python train.py --n_head=3 --n_kv_head=3 --d_mlp=256 --activation="swiglu" --norm_eps=1e-05 --bias="none" --init_std_qkv=0.0379 --init_std_o=0.0 --init_std_up=0.0379 --beta1=0.95 --lr_head=0.00822 --warmup_steps=200 --seq_len=512 --steps=4856 --dataset="wikipedia_en"
Each number is 50 + 10 x the weight over the matrix's rms, rounded and kept within 0 to 99. Layers, rows and columns count from 0.

# layer 2 MLP up, 256x96, rms 0.146, rows 209-255, columns 0-95
41 59 49 28 34 42 65 43 51 45 53 23 58 53 48 34 45 40 29 60 64 63 46 53 65 38 48 54 67 56 51 61 74 61 22 54 41 58 64 76 54 52 54 39 63 46 70 47 38 41 45 42 50 28 33 70 48 65 45 59 47 58 47 39 56 50 47 42 34 50 30 50 32 55 54 27 28 42 62 51 63 48 56 57 56 67 62 65 45 57 54 60 56 27 55 62
28 58 58 47 48 63 32 74 59 50 36 57 40 52 48 52 56 43 58 47 49 56 45 67 42 46 29 56 50 57 44 44 64 34 77 55 47 60 63 46 51 50 57 42 51 37 51 56 50 17 50 46 51 46 59 38 64 45 35 42 62 60 65 47 37 41 65 56 46 46 51 38 43 54 47 50 61 49 42 66 53 54 56 43 54 45 57 37 55 59 40 41 57 71 48 65
54 41 36 54 52 48 61 48 51 57 41 33 69 56 54 61 43 40 40 51 55 56 31 57 45 42 48 49 59 49 60 45 41 56 64 27 53 55 37 57 43 46 47 36 57 49 48 46 46 61 65 41 46 62 57 32 54 51 43 55 64 50 56 51 49 62 35 59 36 62 41 58 51 60 51 59 46 47 35 61 56 72 55 58 48 42 44 32 60 63 47 47 54 66 39 42
54 49 61 45 51 37 59 51 43 50 42 60 36 59 46 60 45 48 57 39 48 33 44 51 48 53 55 55 48 57 50 48 45 44 50 52 54 33 63 54 57 49 56 42 33 48 65 44 50 62 42 49 46 59 46 48 58 56 57 69 65 66 66 44 60 52 46 45 56 54 67 50 65 51 54 58 49 65 56 60 59 61 51 48 48 32 48 61 57 42 55 48 60 63 56 49
49 53 55 31 51 38 50 48 44 56 51 68 42 37 45 39 40 38 47 54 56 61 46 68 46 58 45 55 70 62 55 52 52 44 69 47 40 45 51 61 55 44 43 52 35 68 54 68 49 64 56 44 51 59 53 64 50 66 67 69 50 56 61 44 35 53 38 34 55 72 42 48 41 54 53 64 45 38 56 60 75 72 50 56 48 44 53 55 59 59 53 41 58 63 62 51
57 67 46 41 61 51 56 46 69 63 37 46 53 46 49 44 58 37 46 44 53 61 57 62 32 49 30 47 53 62 35 48 52 69 62 50 45 44 48 36 52 52 38 68 72 53 26 48 55 48 57 55 64 34 25 33 49 32 58 45 42 68 52 63 41 61 58 55 50 54 46 59 46 50 58 27 65 38 45 42 26 34 32 60 51 82 65 64 54 54 44 16 48 50 48 55
46 51 35 45 64 51 44 57 57 36 54 44 40 51 48 56 58 60 52 50 65 48 59 38 45 54 61 63 64 46 48 46 57 43 52 54 33 39 56 55 34 50 26 33 39 46 54 40 43 37 38 32 39 58 58 46 58 37 54 44 54 61 40 51 49 26 40 38 51 66 27 58 57 42 47 64 45 55 33 23 62 60 57 61 64 44 51 44 74 42 39 60 36 49 70 40
54 67 41 39 37 47 42 53 36 36 58 29 60 67 61 31 46 52 50 23 49 48 35 65 50 56 50 39 55 53 43 31 44 54 47 53 37 52 42 51 46 49 50 59 56 44 47 26 66 44 38 47 52 40 65 46 34 65 40 40 48 38 56 40 24 51 50 56 40 59 57 58 35 67 32 34 50 51 47 36 72 37 36 52 59 51 66 58 42 29 57 40 55 52 31 50
32 49 43 48 57 65 52 45 64 28 52 64 47 60 47 68 53 65 43 53 44 58 58 45 55 66 66 44 56 62 52 50 46 51 23 61 49 59 50 47 42 48 42 52 55 53 47 32 54 49 65 45 71 53 57 44 41 53 61 55 55 62 40 48 57 44 42 35 36 56 49 50 49 32 48 24 55 41 53 56 68 42 26 57 51 51 38 58 61 51 52 51 50 38 64 43
46 41 69 62 49 58 46 49 49 52 59 50 35 47 44 36 53 52 57 52 58 62 54 45 38 59 58 69 44 34 62 52 47 48 41 59 35 58 53 40 47 43 41 39 67 49 42 42 52 50 30 38 57 60 55 57 36 59 60 62 65 44 56 48 42 57 52 44 53 40 57 61 49 45 59 69 55 47 42 56 47 49 41 53 43 49 47 61 44 52 55 55 35 37 50 64
36 44 50 72 46 54 55 36 56 53 67 55 50 26 63 64 41 68 49 56 70 67 67 47 44 51 60 61 54 63 43 53 46 52 69 61 53 59 56 43 43 61 40 60 51 51 37 52 57 51 43 48 46 56 52 51 42 57 48 49 40 52 23 59 47 51 47 54 51 64 51 50 45 40 55 44 40 39 51 52 48 47 51 51 50 46 54 51 52 39 38 39 50 46 57 64
47 40 47 41 80 57 45 49 46 56 64 53 57 58 45 49 34 37 40 51 44 47 56 47 69 38 40 60 51 58 47 23 38 48 39 40 56 49 48 49 45 61 35 19 61 48 48 69 55 64 54 59 39 43 51 42 54 47 64 71 58 40 68 48 49 51 48 33 52 60 72 38 58 42 38 52 31 43 53 50 45 26 44 41 71 39 57 68 50 53 53 41 32 68 66 38
53 42 44 69 40 50 52 56 61 47 51 50 35 56 50 63 37 50 36 63 57 40 60 51 55 56 45 30 48 42 59 41 39 44 46 64 44 47 45 59 49 52 62 32 41 52 34 59 55 55 55 36 53 41 48 68 54 52 48 58 65 50 43 47 61 40 52 60 65 45 34 54 63 58 29 59 36 57 58 56 69 66 47 40 65 31 41 41 64 33 69 55 57 48 65 49
56 46 38 52 52 40 54 61 50 60 58 62 45 48 44 46 56 37 62 53 28 39 67 47 59 59 48 49 40 52 44 55 37 52 39 43 52 42 57 48 48 56 64 59 40 53 45 45 59 53 53 41 51 42 55 67 54 32 48 57 62 39 52 42 57 45 39 40 49 60 29 44 54 40 53 59 39 38 44 59 36 60 37 51 40 55 38 36 51 55 59 53 53 40 51 46
53 42 49 60 46 51 39 39 49 51 52 58 44 51 41 51 46 45 50 37 47 35 57 53 55 51 45 48 59 62 51 50 59 51 54 60 70 42 49 31 57 76 51 47 56 45 52 40 53 62 57 52 55 47 52 46 34 53 43 55 38 50 52 54 34 51 39 52 46 54 65 46 50 60 51 46 39 62 51 38 59 45 57 55 63 53 35 42 45 55 48 55 63 43 60 53
47 65 48 68 40 58 57 65 60 55 67 68 69 39 62 50 54 62 29 49 63 66 58 53 56 60 57 53 68 53 38 42 32 35 47 58 64 63 64 43 65 46 51 50 50 71 52 42 30 48 31 60 30 36 52 43 32 61 57 39 48 62 59 49 69 49 50 61 42 33 63 47 57 56 41 26 48 36 72 77 51 31 58 49 50 38 41 50 52 53 48 54 68 56 55 51
44 66 46 55 38 48 34 53 48 58 66 65 59 43 50 67 46 60 47 53 55 51 44 61 48 42 82 58 46 42 41 59 43 61 50 55 52 59 34 60 39 53 68 62 43 61 70 50 53 44 43 50 52 50 50 58 45 54 55 51 48 31 43 47 46 46 63 58 58 40 47 61 39 43 68 48 59 58 49 36 49 54 42 45 51 54 46 60 65 50 44 56 52 27 48 67
48 56 79 50 46 33 28 38 37 44 36 54 60 49 28 43 62 34 48 27 46 46 23 48 40 30 68 47 47 60 39 33 56 47 39 47 50 71 52 70 54 44 49 72 50 43 50 46 49 61 59 47 50 49 45 26 70 46 54 47 51 29 54 31 46 49 73 28 40 62 53 37 53 61 29 32 65 62 55 44 69 52 46 46 44 67 22 43 25 41 54 32 44 64 37 66
58 45 49 51 58 44 24 61 44 49 59 42 47 56 70 66 42 64 46 46 54 64 42 42 36 57 62 46 63 49 58 41 54 65 49 53 47 56 37 52 49 45 48 44 42 59 57 54 25 62 60 56 69 56 55 43 47 40 33 37 48 46 47 42 43 48 60 54 71 54 48 50 64 53 30 59 48 40 41 53 45 43 42 60 47 41 59 47 55 45 34 42 57 57 62 41
55 69 48 40 36 55 52 40 54 50 38 51 58 30 59 57 48 44 52 60 44 57 46 56 33 58 50 60 62 58 36 47 40 44 46 29 42 72 42 48 44 26 43 48 53 42 49 42 44 49 51 60 48 47 43 42 58 54 68 48 43 50 50 30 45 79 60 56 33 39 53 59 73 49 37 44 45 27 52 66 43 46 41 56 46 56 40 46 63 45 51 33 43 38 42 51
40 46 39 44 59 53 58 53 27 60 53 55 43 51 51 53 35 50 45 55 61 43 47 37 55 61 64 55 61 58 31 50 47 48 53 46 54 54 67 49 54 51 62 55 42 54 59 43 42 41 58 58 44 46 44 48 46 53 66 54 44 63 62 43 56 48 37 42 42 63 48 37 62 50 38 43 42 56 51 57 48 50 54 47 52 28 43 59 42 56 44 64 53 59 75 49
60 42 69 41 49 50 38 45 66 42 55 40 48 69 44 57 60 60 50 41 75 44 53 40 38 53 68 58 44 50 47 43 74 39 53 46 78 64 45 43 53 52 33 57 58 38 42 51 44 60 49 46 44 61 55 35 44 51 51 40 53 38 55 41 60 53 53 46 57 37 57 44 48 46 42 59 72 53 43 34 54 42 49 68 46 46 58 66 34 50 54 54 41 30 44 57
54 52 50 62 67 44 61 47 59 57 47 57 50 58 64 30 60 72 44 65 49 35 50 41 54 53 44 29 43 48 68 55 63 44 47 57 40 54 41 40 51 60 44 44 60 42 49 57 51 61 62 51 48 33 50 68 60 40 49 70 76 47 52 58 65 48 77 29 63 53 43 44 35 53 67 57 58 65 42 54 56 55 61 44 62 67 66 66 48 60 55 51 50 47 44 60
45 32 52 56 47 40 40 51 53 50 35 38 50 51 40 52 52 31 61 43 59 40 58 51 47 51 60 52 50 46 40 34 56 61 49 49 75 61 48 39 40 37 43 57 63 59 46 50 42 46 56 56 44 57 34 53 45 45 49 60 44 48 49 53 45 60 45 54 50 31 49 76 59 51 64 42 45 54 43 50 31 41 34 46 38 53 47 64 37 34 60 49 46 26 35 48
31 53 52 60 53 53 45 65 52 60 52 57 25 42 71 31 46 49 49 57 45 51 31 53 59 61 42 60 40 45 53 48 44 60 53 45 50 68 56 57 65 48 39 39 47 40 43 52 61 52 31 45 37 54 51 54 46 32 65 55 55 57 41 60 57 72 45 52 49 57 47 43 45 51 54 65 40 52 45 59 33 32 44 60 46 60 37 58 55 53 44 69 28 63 46 46
37 44 42 49 36 66 63 46 57 43 60 58 52 39 60 43 51 63 43 63 39 53 57 52 47 41 48 43 37 47 58 40 67 66 48 63 38 46 61 40 61 53 45 38 45 45 50 50 47 54 39 67 51 40 53 59 64 48 59 57 45 46 66 51 43 46 52 43 58 55 55 43 57 43 54 60 43 45 67 54 42 64 28 70 57 49 47 58 46 67 36 59 28 54 48 38
61 64 60 62 53 40 48 49 42 69 36 50 39 52 44 52 59 39 70 38 49 57 55 44 27 47 46 32 46 43 55 39 51 34 67 67 43 43 37 61 63 61 59 56 44 61 49 30 90 54 63 41 61 40 59 57 51 64 41 33 40 51 55 32 42 51 42 43 45 31 41 60 65 33 62 51 52 54 46 63 53 71 68 52 34 33 48 58 65 52 46 34 38 42 64 56
48 51 30 36 44 49 50 65 41 67 48 41 60 48 36 58 45 46 42 37 50 46 51 48 58 47 52 44 58 53 35 45 44 31 50 32 42 44 52 52 37 47 59 49 41 63 46 48 58 61 49 38 42 41 35 50 47 39 54 45 60 70 47 42 50 37 43 58 30 57 52 44 47 70 51 55 29 40 39 58 70 66 46 54 62 56 44 53 63 75 41 59 56 67 59 52
46 46 61 44 57 34 48 48 56 44 39 41 58 50 58 49 47 60 43 45 61 46 37 49 42 47 40 44 56 38 62 36 51 63 58 46 52 44 47 43 51 57 64 56 49 59 45 54 59 56 72 45 53 40 57 57 69 67 51 41 47 45 53 48 53 50 60 52 47 45 67 48 50 50 40 41 50 52 43 39 53 51 55 44 48 39 53 37 55 54 46 35 55 58 54 54
51 31 43 60 47 52 58 61 48 65 67 58 57 46 43 42 41 40 48 59 65 43 43 51 59 62 47 48 52 67 57 56 43 53 62 58 36 52 70 51 56 40 57 51 37 67 50 56 56 51 40 60 74 46 61 51 44 59 53 45 61 58 55 50 50 49 43 40 44 54 51 54 54 48 40 52 53 36 54 57 65 50 42 61 37 46 63 50 39 63 62 60 33 51 52 34
44 50 42 64 50 52 34 48 40 44 42 38 49 46 51 52 59 59 42 45 49 37 47 49 36 42 48 41 63 40 43 65 43 47 32 53 57 49 65 31 48 45 44 66 69 58 50 49 40 52 58 53 49 43 44 42 45 66 46 54 38 37 37 56 62 42 53 51 53 47 48 26 61 28 25 58 53 44 39 43 50 34 60 61 39 35 54 49 46 48 67 53 51 57 56 43
60 40 32 50 41 54 47 50 47 52 55 35 58 63 61 55 33 47 19 55 50 50 49 42 54 43 51 56 58 65 45 55 45 50 55 52 58 39 52 57 43 49 43 44 60 46 42 43 35 47 46 62 53 62 31 54 48 45 45 43 68 68 29 61 41 39 30 65 51 70 37 51 43 58 46 65 53 59 51 53 68 41 57 67 49 53 44 43 68 62 58 62 54 51 57 49
41 49 60 27 35 55 50 51 49 57 56 52 54 55 41 48 44 56 37 45 48 58 55 36 47 60 58 47 50 29 54 66 40 61 29 43 50 61 49 49 57 47 53 46 36 60 60 54 46 34 48 55 34 45 61 55 71 55 59 62 28 47 55 64 67 49 44 59 40 32 61 70 72 47 68 39 41 45 62 49 45 48 39 34 45 63 54 55 55 54 51 60 45 37 53 57
50 50 50 57 66 43 67 40 51 43 50 50 32 58 54 35 50 47 44 60 53 51 23 35 62 54 42 62 46 26 58 62 50 43 63 45 34 55 58 55 57 54 59 48 46 44 60 41 56 49 52 40 53 34 63 52 37 49 48 50 64 44 32 45 55 52 48 33 58 67 47 61 43 44 45 58 55 49 32 64 51 26 63 45 39 47 60 46 50 70 65 67 38 59 56 50
64 56 61 43 45 51 59 66 50 55 47 32 43 46 53 46 31 54 53 27 50 45 47 50 32 50 43 66 53 55 53 63 34 51 50 58 39 35 53 66 60 60 57 35 63 60 69 49 32 53 53 59 57 55 61 54 49 60 54 38 45 53 48 55 47 45 39 43 53 56 59 57 60 65 43 48 42 56 78 30 56 46 57 49 53 48 51 48 61 50 37 64 51 57 69 46
54 40 44 45 46 64 51 46 51 44 34 63 36 54 46 46 62 36 57 61 45 53 61 63 35 60 68 55 56 54 58 47 41 58 44 59 51 48 39 35 56 53 59 45 53 75 41 57 46 60 55 44 58 39 53 49 44 55 45 51 47 59 53 45 37 42 40 52 51 52 53 59 60 39 58 62 59 38 47 58 42 49 55 53 41 45 50 54 63 51 41 41 41 41 43 57
64 41 57 35 51 39 49 36 52 63 48 51 58 54 59 50 49 59 48 21 39 36 43 60 45 40 36 34 41 43 48 29 50 50 68 50 50 35 40 49 51 56 55 62 49 54 42 39 64 45 55 55 46 29 48 44 63 51 39 44 53 61 48 56 59 55 62 42 48 61 63 49 42 50 38 36 44 62 51 40 48 51 48 34 51 58 31 38 55 47 47 43 57 55 61 50
50 38 50 38 57 48 47 57 54 42 54 50 43 50 52 46 68 40 62 34 48 43 51 41 67 44 41 42 48 42 59 53 68 47 47 49 52 54 51 51 61 51 46 25 52 44 60 68 55 40 57 62 44 48 66 52 60 47 62 55 67 52 58 52 50 61 57 38 62 45 41 53 58 54 48 44 49 43 51 54 32 50 45 28 62 57 77 48 62 30 52 54 61 48 59 49
41 72 47 46 64 51 41 54 54 48 71 61 40 53 48 58 49 46 57 58 53 63 44 37 60 35 59 50 48 40 67 46 42 55 52 63 68 57 44 61 46 57 47 40 39 54 48 48 30 59 44 46 34 57 55 57 52 64 67 52 66 40 44 53 69 55 47 42 42 55 49 69 61 38 59 61 40 44 55 38 41 51 32 43 43 51 62 55 69 55 42 46 58 40 44 58
46 35 43 52 26 44 66 67 55 66 55 39 62 46 34 44 65 53 52 49 59 55 24 48 59 59 52 48 56 66 52 35 47 39 54 33 68 29 37 51 50 44 51 57 41 56 58 41 50 52 31 61 57 70 56 49 54 37 46 44 48 45 61 40 47 56 45 53 43 41 53 45 62 41 50 47 39 37 59 43 55 39 39 36 69 39 45 46 46 46 23 50 44 53 59 74
59 55 57 69 67 44 51 58 49 50 27 44 51 58 29 56 45 59 31 39 47 52 56 42 22 39 50 37 58 67 42 38 50 45 39 47 44 42 43 32 36 47 41 54 41 34 34 50 62 58 56 78 40 63 43 47 58 43 35 60 57 49 59 55 40 43 48 64 62 37 37 52 41 65 57 49 45 54 57 52 71 68 60 59 65 58 44 58 38 36 52 26 47 61 31 64
51 49 60 53 67 59 47 55 64 53 45 58 48 66 47 62 56 56 53 49 43 43 48 39 43 41 54 47 47 46 42 59 49 72 39 47 56 58 49 43 53 48 40 45 59 37 55 36 53 36 43 59 53 53 44 49 54 33 58 61 44 51 60 84 42 66 47 45 44 55 58 55 48 64 53 50 55 40 57 35 40 71 66 54 53 86 48 46 38 56 56 48 29 53 44 67
57 61 25 50 43 53 33 62 45 56 33 57 59 44 55 51 59 42 33 53 38 41 52 41 62 38 37 39 55 55 55 47 69 54 54 52 28 50 37 62 43 54 67 59 60 40 50 41 63 56 57 57 52 43 53 54 63 48 41 37 56 47 48 35 58 61 73 35 40 51 40 40 71 60 55 50 32 65 44 57 46 52 66 48 56 28 58 71 59 45 48 50 53 37 52 50
54 61 56 37 33 62 62 45 60 63 62 47 48 26 79 54 49 59 57 51 64 75 58 57 37 39 56 46 54 47 51 63 50 55 55 56 51 46 32 56 60 39 42 51 44 54 46 46 40 46 54 71 43 62 62 51 35 60 63 40 65 25 46 55 41 50 44 62 59 49 53 52 52 46 77 43 44 63 50 47 38 38 50 64 46 52 80 61 66 43 30 57 53 38 55 56
61 48 55 45 54 41 37 49 48 54 42 43 58 61 44 48 52 60 57 47 63 46 50 42 59 43 49 38 52 40 46 53 64 58 48 48 49 53 47 44 53 40 36 52 44 49 49 52 63 56 59 62 53 48 56 50 49 50 40 46 31 56 62 50 52 53 47 53 54 45 44 54 58 49 46 47 62 51 55 37 60 51 40 54 54 56 68 55 50 48 42 45 52 51 46 51
58 47 64 52 51 46 48 53 53 60 48 55 47 44 52 38 48 45 55 57 59 51 42 36 58 40 46 40 34 48 43 56 64 46 50 58 47 61 51 41 36 58 59 62 53 45 57 48 50 62 41 33 54 45 52 55 64 53 53 72 48 53 51 56 54 52 47 47 41 28 35 55 52 46 35 30 57 45 45 52 49 32 28 47 39 61 61 56 34 55 61 50 53 26 48 58
52 43 51 38 47 42 41 47 40 45 42 39 47 54 52 57 56 57 68 65 55 38 41 54 49 35 38 48 59 45 53 55 54 53 55 39 44 40 51 61 42 62 48 49 44 49 48 44 59 51 53 29 59 27 43 56 45 47 35 37 26 54 59 36 49 49 44 54 41 42 57 55 50 55 60 45 57 51 46 46 37 60 57 50 52 48 30 58 34 49 61 35 64 46 39 57